Weights of a small GPT-style language model, trained from scratch on English Wikipedia: 8 heads of 64, LayerNorm before each block.
Each number is 50 + 12 x the weight over its row's rms, rounded and kept within 0 to 99. Layers, rows and columns count from 0. The size before them is the row's rms in percent of the matrix's.

# up: layer 8 MLP up, 2048x512, rms 0.121, rows 1733-1745, columns 0-127
# down: layer 8 MLP down (transposed), 2048x512, rms 0.126, rows 1733-1744, columns 0-127
up1733 098:55 64 45 57 35 44 57 54 40 48 43 59 47 44 50 51 58 55 30 58 35 27 51 51 55 63 45 44 57 36 76 58 60 58 47 45 33 41 64 55 52 50 41 53 53 64 23 42 47 53 58 35 42 54 74 56 47 41 44 45 63 66 32 54 44 63 62 45 43 73 49 49 63 47 74 35 57 52 46 57 40 62 54 67 59 38 40 61 38 28 65 51 67 60 38 33 68 70 58 57 52 61 68 54 53 60 43 49 46 42 40 42 43 48 31 46 25 48 50 44 59 64 47 65 50 60 60 73
down1733 093:47 53 55 38 57 57 55 72 63 75 55 50 65 57 47 44 58 44 38 50 47 44 80 41 57 43 43 55 82 46 51 55 66 52 50 52 50 40 57 64 64 60 57 44 36 46 41 43 68 29 47 59 40 56 46 78 55 75 35 35 52 48 35 61 38 54 34 61 63 64 46 52 58 62 64 29 62 39 51 51 31 51 45 39 73 65 68 57 61 46 37 44 37 45 46 57 48 59 54 41 63 53 47 37 54 56 59 78 34 26 59 61 48 68 37 46 57 73 83 41 67 57 52 41 55 88 44 60
up1734 096:59 71 63 23 62 42 57 56 44 64 38 63 55 49 62 52 64 57 49 42 52 53 50 74 51 71 45 32 48 56 42 20 53 40 43 39 73 59 44 61 77 58 37 23 63 52 45 69 53 52 54 34 42 42 42 73 52 47 49 39 56 50 56 34 32 31 54 46 48 44 42 55 56 63 49 58 50 56 64 48 56 42 37 55 57 35 46 58 44 51 71 53 65 58 59 34 61 42 31 35 42 65 60 39 35 60 24 59 68 66 47 41 63 52 35 59 48 41 53 60 31 28 25 56 39 67 37 54
down1734 092:57 67 58 44 58 49 49 24 61 44 49 49 60 49 51 70 32 41 44 45 34 65 45 40 30 68 44 78 47 53 54 62 39 61 36 56 51 59 64 52 56 48 62 49 52 62 66 75 31 57 50 54 50 50 70 46 40 58 37 29 47 53 28 56 26 47 52 44 24 35 58 47 60 40 54 57 45 42 60 72 38 43 40 54 50 59 65 50 47 46 51 50 57 37 62 37 41 33 66 61 59 45 34 73 50 50 80 65 55 39 52 63 52 52 42 45 39 57 53 48 69 47 44 58 64 54 65 48
up1735 103:67 61 51 43 48 58 64 46 52 58 35 69 67 54 53 29 45 43 39 52 45 52 69 58 63 70 42 49 52 44 57 41 51 69 52 47 59 51 55 59 44 45 64 36 43 48 55 43 55 74 66 68 58 57 36 70 35 23 49 65 61 36 40 43 50 48 59 49 38 52 57 24 49 51 13 74 33 50 61 42 48 54 47 48 47 36 53 49 45 61 51 37 41 49 43 61 56 58 27 39 45 52 88 48 60 56 40 40 40 61 42 50 63 51 49 57 51 66 48 26 48 48 48 53 46 49 45 37
down1735 098:42 41 40 47 43 61 34 43 57 63 49 44 44 76 68 50 59 49 82 52 57 35 42 40 71 38 46 58 37 77 50 69 61 59 51 56 44 33 43 32 62 74 34 58 79 36 29 60 38 41 43 48 45 69 30 38 60 64 44 49 40 62 46 53 44 54 75 52 78 44 67 50 37 39 56 34 36 17 37 51 45 42 52 66 46 62 50 45 37 27 49 61 54 50 57 48 51 57 27 66 22 61 68 43 40 41 45 50 56 51 59 56 50 52 50 35 41 48 49 59 43 43 47 41 57 45 44 49
up1736 095:67 77 47 45 36 59 60 52 59 51 50 31 44 55 62 37 58 69 47 49 54 51 53 52 37 30 64 65 34 46 51 69 47 48 49 33 71 53 46 44 39 57 67 37 59 57 41 53 50 51 51 72 62 48 59 67 34 57 50 58 78 58 37 64 82 52 64 51 16 56 48 53 46 44 58 56 57 47 53 40 30 46 51 46 31 35 50 44 66 41 51 46 50 50 58 37 64 41 54 60 53 56 58 36 59 40 45 54 51 34 44 75 63 47 54 43 46 57 63 53 54 31 35 51 31 57 49 69
down1736 093:41 45 60 67 49 42 33 69 44 57 50 41 44 38 58 49 42 43 52 50 63 70 62 48 43 52 48 49 62 47 38 44 55 52 63 60 38 39 60 40 45 42 45 44 33 55 71 46 55 45 49 32 36 33 57 51 52 54 56 36 38 46 42 62 56 54 53 46 38 57 66 27 61 49 43 44 57 62 47 51 63 52 41 45 71 54 48 37 39 54 60 61 61 50 49 60 46 39 42 52 21 36 26 42 43 79 56 40 51 54 59 49 52 30 50 39 61 36 60 48 31 75 26 44 54 55 52 58
up1737 103:44 39 42 50 48 64 46 74 63 59 67 56 59 48 44 51 42 63 55 30 36 51 43 36 46 51 48 54 55 70 43 63 50 52 67 56 50 61 45 56 38 37 20 52 42 42 33 36 59 36 46 36 53 53 50 25 49 57 37 47 56 45 62 55 81 61 66 44 72 56 16 63 50 48 41 49 34 65 45 49 36 63 42 51 56 47 61 27 55 56 47 59 44 76 57 44 38 51 44 52 57 36 42 60 45 43 82 44 58 72 63 44 55 26 42 46 56 51 35 57 65 67 66 36 35 50 56 62
down1737 102:62 53 71 54 70 44 42 59 42 41 57 40 56 48 57 53 59 26 33 62 40 48 47 49 59 61 75 53 59 41 65 33 52 34 46 53 60 34 68 45 39 40 55 83 43 48 42 37 80 64 48 39 57 62 51 39 58 50 47 53 45 53 53 54 52 46 69 51 60 50 62 43 45 51 27 54 36 31 44 47 38 64 40 40 63 46 50 69 47 56 45 45 59 26 54 37 42 24 37 49 50 50 63 54 56 61 47 46 72 29 46 43 48 36 63 58 38 54 69 43 54 53 37 41 69 43 58 65
up1738 100:64 46 53 38 61 42 59 50 60 55 34 32 74 43 59 50 76 48 54 38 45 47 47 53 30 40 50 55 33 40 49 48 47 50 31 29 21 62 62 38 50 75 50 61 45 45 54 61 18 46 64 60 51 59 14 49 42 46 46 58 43 64 63 30 45 58 52 70 57 61 45 60 50 67 49 42 38 43 40 69 35 62 51 73 36 45 46 54 38 51 30 53 46 55 51 30 40 49 47 46 40 54 52 47 55 45 67 38 73 52 57 50 56 40 54 46 75 49 53 29 55 50 33 18 41 72 42 57
down1738 102:44 26 58 41 49 47 45 40 38 60 35 22 46 46 36 40 34 48 48 54 54 53 38 35 56 63 72 43 46 36 58 42 47 42 50 47 41 59 18 55 37 47 55 56 53 39 50 39 62 50 27 33 55 28 45 55 35 65 66 52 50 36 44 49 51 68 45 66 36 56 58 59 68 51 37 53 47 59 48 33 64 69 56 56 23 49 42 72 35 64 54 56 33 36 50 45 49 28 40 63 48 36 60 41 51 44 68 48 56 53 50 45 33 38 55 61 49 41 54 45 54 36 57 55 42 34 57 60
up1739 097:45 50 52 50 63 60 51 56 31 49 45 52 50 44 45 58 54 43 48 63 42 59 43 31 42 50 49 66 58 35 70 61 51 57 35 54 56 45 42 31 26 33 53 72 38 41 59 49 62 44 30 52 54 51 65 64 60 25 34 18 49 45 28 64 68 36 47 47 64 43 39 69 80 48 42 41 66 41 52 49 49 64 09 59 53 28 83 52 34 64 41 61 52 72 72 59 68 41 29 59 80 41 70 40 61 46 53 49 34 46 62 50 15 60 57 53 43 29 54 60 55 57 47 59 70 24 43 28
down1739 093:56 51 51 54 58 45 65 56 52 55 28 43 75 42 71 52 60 63 45 38 46 64 32 61 51 40 32 37 37 51 53 50 48 58 38 55 57 71 38 50 33 49 55 56 51 25 37 38 52 35 62 68 58 64 42 41 54 43 51 24 62 42 53 16 25 61 28 20 48 64 40 48 48 57 68 53 29 41 53 43 56 51 54 32 66 63 48 44 57 52 27 66 58 32 47 60 39 47 59 44 46 45 39 48 50 48 44 49 37 64 63 42 50 49 75 51 58 58 19 63 71 68 58 38 30 41 62 49
up1740 094:53 46 40 37 48 49 66 51 67 51 80 65 21 53 59 48 54 37 48 71 68 79 42 48 33 53 33 45 44 52 37 58 40 46 50 57 54 59 51 59 66 55 27 60 60 60 67 42 12 46 45 61 41 57 34 47 50 50 51 56 49 50 32 58 56 67 65 38 56 42 38 40 65 54 38 22 62 70 42 56 48 42 57 53 51 33 64 39 50 57 21 77 36 44 61 34 68 42 36 58 38 50 59 42 50 31 65 46 54 45 43 62 77 57 50 50 58 18 74 36 57 41 67 45 36 54 52 56
down1740 090:33 23 56 65 64 52 33 38 48 50 38 54 84 64 37 47 57 40 67 34 55 50 35 63 34 47 63 54 51 40 49 46 41 59 49 65 25 34 60 57 37 52 47 61 47 52 41 49 57 41 42 51 61 48 42 55 45 33 59 40 72 50 43 42 47 39 52 42 43 51 57 57 27 51 59 67 51 34 42 38 50 48 41 35 42 51 56 71 47 54 61 65 50 51 47 41 59 52 46 41 54 48 42 65 50 51 53 55 76 45 66 33 30 51 21 63 47 58 15 56 58 73 48 44 53 40 45 36
up1741 094:49 54 65 68 44 61 57 51 42 44 36 31 77 32 54 59 32 66 64 38 34 37 43 49 53 34 49 46 36 35 54 47 61 66 50 66 60 35 49 55 65 56 45 48 66 41 68 51 38 61 38 64 35 32 70 51 50 42 50 54 51 64 55 54 46 36 52 19 63 59 46 57 30 73 57 50 57 50 54 40 58 56 35 46 52 59 55 73 49 43 70 47 83 46 34 35 67 51 51 70 38 78 24 40 36 46 14 42 51 48 60 40 70 56 35 46 36 38 19 43 39 61 28 41 50 66 50 24
down1741 094:43 49 32 54 45 37 38 31 49 38 58 62 52 61 34 47 32 08 46 62 45 66 69 45 33 59 81 53 42 72 46 59 46 60 63 31 58 41 40 73 68 60 43 26 63 51 60 49 54 45 38 45 56 38 47 74 26 66 53 43 35 56 60 35 50 62 41 65 55 51 57 50 44 49 57 48 51 72 66 59 58 51 38 43 58 50 74 37 56 52 41 55 35 43 53 62 29 68 23 34 52 56 59 67 54 42 63 19 37 35 38 59 65 69 55 45 53 59 56 54 51 44 23 49 54 66 33 60
up1742 100:38 48 39 45 57 50 34 45 44 43 43 58 54 46 57 36 52 54 59 82 54 46 75 42 42 22 47 48 39 49 37 22 66 40 58 42 50 52 57 25 28 30 47 41 36 75 48 30 33 22 60 70 49 48 56 53 23 35 59 44 47 48 40 52 45 52 58 47 78 49 45 32 67 68 53 63 49 43 41 61 53 54 62 30 62 46 59 60 30 55 65 40 43 53 46 53 48 61 48 55 31 34 48 48 48 59 55 70 51 42 46 55 56 37 60 43 53 47 40 31 36 54 38 57 49 53 48 59
down1742 101:65 54 71 58 35 69 70 57 41 46 52 62 74 40 55 56 40 46 36 52 55 49 64 37 41 55 49 40 63 50 51 61 42 55 50 48 49 43 64 61 42 57 43 58 44 35 48 43 52 47 59 29 81 37 56 48 55 68 63 65 60 65 32 49 36 62 39 63 37 57 58 53 28 44 52 61 40 82 32 53 47 57 54 54 44 41 30 66 39 67 66 47 38 48 33 59 46 35 56 43 48 48 45 36 66 35 59 35 47 50 51 58 57 20 39 38 28 33 34 61 58 56 50 63 46 40 46 51
up1743 104:59 53 77 30 57 39 42 38 57 69 33 38 61 64 39 48 42 40 69 47 25 33 68 49 54 43 43 58 42 38 55 46 50 51 54 40 52 56 64 58 72 69 58 77 24 39 48 46 51 50 39 46 51 56 41 62 23 44 44 63 65 42 75 57 59 56 42 42 86 39 48 48 61 42 49 61 59 61 67 60 17 36 40 60 59 62 67 35 53 58 41 40 40 43 68 64 48 64 34 48 34 43 30 61 35 49 30 62 58 43 40 51 47 38 41 36 63 60 59 57 79 50 61 47 41 69 40 39
down1743 105:49 52 68 63 74 42 30 61 48 61 50 61 31 60 37 50 50 58 64 56 44 66 31 48 29 53 50 42 29 39 52 51 65 51 49 60 44 37 43 46 35 50 37 33 52 58 23 29 74 47 45 53 45 51 59 77 49 48 41 46 70 58 60 60 63 47 65 57 60 59 58 48 24 54 50 66 38 21 51 51 48 71 70 45 52 49 52 36 57 38 60 59 50 59 46 28 57 49 42 45 52 55 49 50 51 77 54 40 43 51 44 60 61 51 41 85 49 57 47 39 44 24 47 61 45 37 52 71
up1744 106:58 57 49 67 59 53 51 41 77 61 48 31 50 61 67 54 55 44 49 69 49 39 39 61 59 67 69 68 44 54 53 75 45 42 60 36 60 51 64 40 45 47 61 45 28 68 25 49 68 52 54 60 44 37 37 51 64 41 52 47 69 44 48 66 40 52 56 51 58 51 51 44 60 68 51 41 54 27 65 51 39 47 47 49 25 47 56 35 42 55 54 51 61 54 75 38 35 60 42 24 67 52 38 69 48 64 52 47 47 70 77 69 45 49 63 63 25 69 52 43 75 55 61 55 53 67 83 59
down1744 108:36 60 54 50 69 50 40 57 43 45 56 49 73 40 26 28 29 54 46 40 27 53 38 51 49 59 78 47 47 47 40 44 47 61 82 52 53 63 40 72 59 39 41 39 52 23 35 46 49 34 56 51 58 47 43 73 47 57 65 44 52 14 56 33 67 43 58 69 40 63 47 85 38 42 83 32 37 53 48 52 61 55 56 54 54 31 58 60 41 45 61 70 45 82 46 71 59 56 27 45 58 52 45 49 71 63 50 60 37 49 39 70 61 56 60 59 50 37 59 57 41 33 42 34 44 48 31 49
up1745 100:64 57 52 53 36 52 26 46 57 70 46 42 47 56 75 46 56 33 37 50 65 47 52 63 49 45 58 42 55 46 40 75 65 56 45 50 45 59 48 51 48 54 58 37 47 42 67 45 49 45 30 48 66 48 63 52 66 34 54 72 53 38 49 51 58 45 79 47 58 73 52 24 17 49 38 49 57 51 38 57 54 42 83 27 66 70 48 66 42 48 44 32 67 43 58 36 28 40 47 48 24 33 61 52 44 27 56 56 49 62 48 55 54 40 50 52 58 31 41 45 33 69 34 43 64 65 46 50